From a checkpoint of a small transformer trained on Wikipedia: 7.35M parameters.
Each number is 128 + 24 x the weight over the matrix's rms, rounded and kept within 0 to 255. Layers, rows and columns count from 0.

# layer 7 MLP up, 768x192, rms 0.185, rows 684-708, columns 128-191
[[136 135 129  88 152 120  82 161 130 137 144  93 131 153 111 104 137 126 128 117  95 130 154 135 135 101 138 130 140 107 112 167 150 139 136 114 122 123 119 188 134 129 158 123 101  97 105  95 129 123 134 127  99  59 136 161 122 102 119 149 159  69 144  88]
 [136 127  93 110 135 130 153 130 142 158 121 140 128 110 132  91 113 175  97 131 153 114 121  94 143 126 140  96  84 172 110 181 113 145 158 175 147  95 147 134 110 156 136 129 120 132 154 145 108 142 175 103 168 134 136 117 131 133 120  97 100 164  84 144]
 [108 113 119 126 117 148 124 139 126 142 136 121 127 117 109 101  90 127 139 127 119 157 135 144 119 113 135 115 109 142 114 114 147 144 166 120 110  79 124 118 140 113 148 125 131 104 136 115 141 135 129  97 153 125 178 113 137 129 118 135 115 160 100 148]
 [144  96 126 136  97 123 150 119 143 145 127  99  93 105 145  99 146 118 139 132 112 175 141 116 148 150 113 147  94 126 150 116 179 121 189 145 113 115 155 171 105 128 158 127 116 134 106 121 131 118 134 120 118 146  94  98 101 165  90  97 153 155 113 104]
 [154 150 156 118 146  93 123 128 123 152 124 141 123 125 121 147 126 110 104 112 126 131 119 141 135 147 158 139  98 138  95 121 110 146 158  87 160 155 129 145 171 148 164 149 158 116 138 150 140 160 166 110 164 101 100 149 151 147  92 114 144 161 126  98]
 [104 140 162 113  91 156 116 121 127 157 139 134 150 111  94 159 182 167 127 155 152 117 134 101 149  78 118 165 107 133 143  93  93 138 148 127 166 158 124 160 149 145  84 125 106 124 122 104 147 146 168 125 127 111 107 123 144 110 133 135 103 110 110 155]
 [145 137 175 123 113 121 110 105 171 157 128 143 136 158 129 119 147 104 146 118 118  92 134 131 156 165 132 115 132 125 110 141 147 133 149 105 104 132 107 103 159  95 135  81 110 123 190 119 144 131 153 110 148 131 214 114 123 114  84 146 130 164  73 100]
 [ 99 125 107 119 164 176 122 113 116 131 151 110 122 156 146 132 140 131 137 134 162  89 129  85 108 136 120 146 138 150  99 122 105 148  67 144 119 129 140 137  97 145 108 111 113 175 147 159 111 117 149 117 164 113 133 123 166 104 110 138 112 123 139 118]
 [120  92 122  79 128 141 143 133 153 134 118  70 141 124 155 131 108 156 125 122 120 124 118 108 114  98 158 162 139 147 160 104  96 153 129 134 163 170 123 115 138  92 132  97 113 136 141 122 112 144 192 167 147 162 134 136 165 108 135 161 143  90 145 133]
 [129 130 131 140 136  91  96 139 114 145 140 105 120 180  63  76 139 157 125 123  88  86 114 165 115 146 119 144 136 128 143 158 121 117 192 138  88  97 117 189 153 108 120 124 112 102 137 125 120  80 135 127 150  81 116 160  81 108 133  88 108 107  99 140]
 [ 76 130 138  98 150 121 143 138  87 149 159 121 102  93 150 148 106 143  97 106 138 108 115 143 121 123 164 130 114 134 150 115 177 163 157 160 141 171 125 100 161 109 148 123 128 118 130 146 128 117 104 117  95 116 118 146 150 138 118  77 118 110 155  95]
 [157  87 151 138 138 141 129 109 103 122 103 145 117 124 135 127 120 151  94 171 164 114 122  67  98 104 101 110 168 125 154 140 109 140 126 149 175 107 143 126 121 119  73 127 116 125 122 126 128 122 115 131 139 110 107 120 146 168 121 121 138 137 140 123]
 [122  93 106 153 143 176 109 133 110 107 150 167 158 140 107  77 144 138  95 134 143 145 121  95 108 165 158 136 131 139  65 148 136 139  99 106 129 149 126 130 114 125 127 141 124 135 147  93 129 131 117 140 100 145  92 118 117 136 118  97 123 184 160 127]
 [139  74 129 107 160 107 109 119 105 117  78 123 130 107 143 153 130 101  83 103 159 100 119 110 104 112 146 118 154 101 127 179 159 128 140 153 115 160 119 118 153  68 133 125 117 158 111  97 101 134 143 118 174 111 130 132 147 154 135  80 147 114  89 114]
 [126 103 133 109 148  92 150 101  75 128 115 157 112 161 121 119 105 123 116 121 136 127 155 170  93 139 145  95 118 137 118 146 179 149 134 158 123 104 125 116 109  96 173 149 134 124 149 123 139 130 102 130  83  94 120 133 143 152 148 106 127 130 115 108]
 [119 153 143 141 142 123 123 115 143 156  91 182 111 168 125  86 129 133 141 107 171 138 137 103 104  25 134 107 111 103 154 148 109 155 141 112 119 103 106 143 150 162 172 134 132 143  83 134 121 145 132 100 123  73 127  86 134  88 176 115 130 156 147 128]
 [133 109 117 112 150 108  95 164 135 103 156 102 126  81  88 137 130 143  91  92 134 153 112 173 116 136 173 151 123 117 132 140 104 159  77 112 138  83  90 152 126 130 153 111  86 145 146 128 171 129 132 157 119 130 131  97 134 141 156 136 135 153 125 149]
 [137 109 112 122 131  48 161 153 118 130  87 110 141 137  76 145 149 146 114 154 152 125 145 141 100 153 133 123 112  97 103 121 139  98 129 137 156 148  92 130 148 185 121 138 147 128 130 149  91 133 107 144 113  95 127 138 120 103 139  90 107 106 154 136]
 [143 126 113 131 120 139 182 112 136 147 146  72 114 145  83 106 156 116 129 131 138  91 122 126  88 157  98 121 100 155 187 186 117 111 127 169  98 176 101 139 116 136 132 109 138 176 144 146 138 122 140  92 148 149  98 135 118 136 134  93 133 118 149 121]
 [126 105 127 100 139 108 170 156 152 102  95 149 111 103 136  83 150 185 169 142 123 152 122 157 103 137 103 138 193  98 131 169 161 118 125 104 102 134 100 170 105 144 112 117 146 115 157  82 120 123 164 113 112 113 133 122 121  97  98 108 113  97 133 122]
 [114 138 140  62 114 117 155 128 105 116 141 107 130  83 128 114 134 157 124 108 132 117 127  95 115 117 101 171 100 140 159 134 140 114 124 119 118 157 122 159 105 127 150 160 119 136 142 103 102 122  86 177 164  94 148 117 130 135 122 143  94 119 129 169]
 [143 115 135 117 119  95 103 146 141 140  86 104 138 167 156 148 124 119 124 133 131  75 141 102 133 147 100 118 157 104 140 150 139 180 146 142 129 161  92 136 103 119  80 166 120 146 162 129 163 119 167 141 125 156  59 115 138 152 129 119 158 105 106 126]
 [129 159 125 137 160  87 170 111 116 151 125 152 150 177 148 102 165 115 167 124 115 133 125 135 112 114 139 127 117  91 144  84 141 118 158  70 114 130 140 135 127 129 187 155 118 137 129 169 119 137 120  85 129  91 133 179  83 130 133 128 125 163 114 107]
 [140 171 140 166 100 122 184 138 145 104 108  95  82 129 122 123 117 139 165 156 116  92 139 132 151  87  92 140 133 122 141 150 117 159 127 166 134 147 146 104 129 131 156 145 122 155 141 143 126 116 126 132 119 105  81 146 161 155 169  46 135 159 133  85]
 [158 154  99 131 146 140 171 109 123 158 122 112 101 107 131 175  98 141  83 148 118 134 128 104 120 119 140 154 122 120 118  98 101 137 111 117 155 124 117 115 134 115 106 146 154 172 141 134 137 115 129 168 114 124 129 213 136 122  98 156 130 121 131 149]]
# layer 7 MLP down (transposed), 768x192, rms 0.319, rows 684-707, columns 128-191
[[128 133 162 171 147 148 180 115 110 124 167 115  99 103  96 125 130 127  64 137 130 125 146  92 135 139 113 159 127 131 103  76  90 133 123  76 104 115 102  95  90 136 129 110 132 135 108 134 127  83 144 119 138 104  60 149 109 147 154 114 123 150 125 135]
 [154 126 159 167 129 117 127  93 141 112 143 139 113 146 128 105 133 145 153 153 124 119 133 123 144 101  97 121 136 113 116 155 144 150 114 161 114 130  78 162 106 129 170 138 128 159 120 131 136 147 165 154 145 159 162 154 115 150 150 136 117 162 159 157]
 [166 115 120  91 121 135 127 115 147  92 114 150 136 126 158 156 164 116 157 132 158  96 134 120 148 116 107 170 135 104 169 162 124  93  85 161 143 206 143  87 128 132 110 132 113 156 125  98 141 116 108 164  90 150 108 128 118 117 158 114 159 114 154 142]
 [141 138  92 109 157 185 111 134 164 166 150 125 186 135 138 140 159 141 121 120 118  96 164 136  83 132 184 118 135 133 168 181  99 135 127 150 114  93 123 146 156 132 123 103 133 187 115  73 170 106 146 119 123 136 129 136 100 120 132 125  99 131 127 102]
 [141 129 124 136 130 148 155 154 158 141  96 158 123  98 153 146 138  99 149 162 151 119  75 119 149 181 134 123 162 123 107 182 132 148 105 105  88  99 115  98 116 111 143 146 125 155 126 133 154 153 128 138 114 131 118 172 140 100 124 131 119 128 158 157]
 [ 97  82  58 131 139 127 114 142 104 117 185 120 103 165 151 138 137 177 123 145 136 123 162 120 108 150 122 159 147 123 158 147 134  90 152 182  74 110 130  99  76 125 110 142 171 120 144 104 137 111 107  97 107 117 166 152 117 119 130 166  78 128 109 145]
 [ 90 115 107 153 129 131 150 142  77 119 199 138 114 142 150 139 123 111 127 109 153 151 148 138 128 116 117 129 116 127 127 127  82  98 109 147 158 127 120 148  94 155 102 148 169 107 122 132 103 155 123 142 103 139  77 107 102 104  94 125 142 102 135 123]
 [152 135 155 106 171 106 168 141 125 161 138 154 119 135 117  85 139 110 114 137 121 114 115 138 135 118 131 131 165 185 141 136 168 123 104  96 132 151  96  99 120 109 152 163 113  72 111 131 147 165 141  94  83 149 128 133 143 146 130 114 120 127  74 103]
 [121 104 135 150 123 136 147 174 166 112 150 177 124 129 131 125  87 125 124 106  87 151 157 130 131 100 151 108 160 129 108 137 147  97 126 114 115 115 116 156 159 135 119 128  95 185 114 120 158 164 100 117 140 154 134 105 127 146 143 153 148 169 119 101]
 [118 138 137 121 105 151 122 142  93 131 135 149  83 172 131  96 130 119 148 115  66 101 167  98 138 123 128 161 151 177 128 125 119 117  67 135 123 111 156  77 104 185 119  85 156 152 128 173 148 141  55 123 129 143 122 114 103 133 117 137 120 120 134 106]
 [107 172 135 171  99 126 121 153  77 130 159 171 108 147 128 116 130 115 112 112 142 102 160 160  96 154 109 138 142 163 118 149 128 163 164 124 153 152 143  99 163 149 120 151  81 102 166 111 135 138  99 128  70  84 132  94 111 126  99 115 150 148 117  87]
 [163 139  97 119 120 113 171 135 131 104 119 138 144 139 108 147 165 118 155 127  87 144 164 138 139 123 135 125 142  99 117 154 136 105 119 157 108 127 108 109 109 121 105 137 111 122 127 128 150 164 144 113 102 134 171 128 140  98 139 142  94 101  99 122]
 [103 114 137 126 179 158 157 121 117 132 132 127  62  84 142 176 116 130 146 122 160 116 131 136 172 173 110 125 123 107  96 135 149  90 122 116 150 142 107 138 144 139 149 126 126 129 118 115 127  98 177  90 155 126 142 123 152  82 139 128 133 121  97 118]
 [128 133 100 119 128  95  96  89 126 117 107 116 120 153 114 144 153  98 147 165  84 111 140 135 125 116 115 105 116 147  95 155 157 126 139  96 149 148 173 163 123 149 139 150 125 176 109 114 122 143 146 107 118 127 128 156 104 113 150 162 115 169 116 147]
 [136  90 138 138  96  92 182  98 105  79 166 115 126 139 125 169 157 141  97 125 153 121 142  98 101 113 151  94 104  70 150 162 151 104 122 122 142  86  99 146 100 145 184 147 114 113 137 101 133 104 137 149 126 124 123 116 134 140  97 135 116  99 124 145]
 [135 136 138 132 130  99 117 128 165 124  83 115 147  86  94  94 111 170  85 147 170 139  93 146 147  71 159 130 172 136 110 126 106 156  96 169 114 135  83 124 120 149 163 114 140 145 159 168  90 162 136 129 111 128 135 136 118 140 111  94 129 116 132  92]
 [112 125 110 116 114 118 159 105 141 137 122 168 106 109 146 155 131 118 158 166 115 118 133 115 138 146 101 120 128 115 147  98 131 121 115 159 130 132 156  96 108 156  88 122 168 116 136 160 173 150 166 107 101 152  90 119  79  91 120  93 144 113  98 103]
 [131 134 144 135 105 107 140 177 152 110 138 146 181 140 164 160 138 158  77 137 146 155  93 155 106 161  99 128 119 119 135 147 137 126 157 119 129 139 158 103 103  80 125 154 140 130 135 148 138 116 135 133  52 112 137 131 132 115 140 112 112 167 110 167]
 [ 93 114 103 102 119 113 133 144 136 120 145 156 140  78 133 140 127 117 101 130  93 152 128 133 127 108  90 148 164 124 131 176 143 134 124 155 125 121  93 135 116 109 108 112 144 135 128 145  95 142 125  91 157 134 151 104 128 146 154  92 142 146 128 154]
 [189 170 124  96 114 139 156 157 150 114 132 115  48 157 110 134 113  81 141  86 167 139 145  95 148 142 146 139 136 129  81 129  80 178 112  95 102 174 109 121 141 119 153 135 146 116 137 131 121 116 148 152 136 114 131 191 152  92 132  90 142 132 147 118]
 [154 145 127 106 154 112 156 127 169 130 120 117 116 110 108 167 111  89 156 126 125 164 147 166 165 123 109 101 132 135 144 137 133 106 119 122 167 159 132 140 141 112 177 160 134  98 111 116  94 147 133  95 164 124 114 168 111 122 133 111 110 133 111 157]
 [177 138 153 111 174 149 114 116  97 120 168 141 147 120 136 154 109 101 124 135  99 147 113 146 116 154 112 153 143 128 182 119 139  93 134 129 115 128 140 123 139 169 107 104 127 170 130 103 144 154 137 122 113 101 174  57 149 107 132 136 111 170 121 162]
 [114 129 152  87 127 125 119  87 156 103 135 115 135 107 104 102 108 164  98  85 168  77 142 109 168 124 118  84 143 145 138 172 152 111 157 108 102 154 145 139 177 105 126 144  49 146 161 115 167 129 137 133 103 144 112 112 138 135 159 129 156 140  80 189]
 [114 100 138 103 117 144 122 172 121 126 148 115 152 147 131 131 121 138 104 127 122 100 126 131 142  76 144 130 112  91 115  91  85  87 174 117 107 101 105  59 164 150 113 137 146 145 135 131 116 138  71 142 137 151 133 145  76 136 110 119 125 113 139 133]]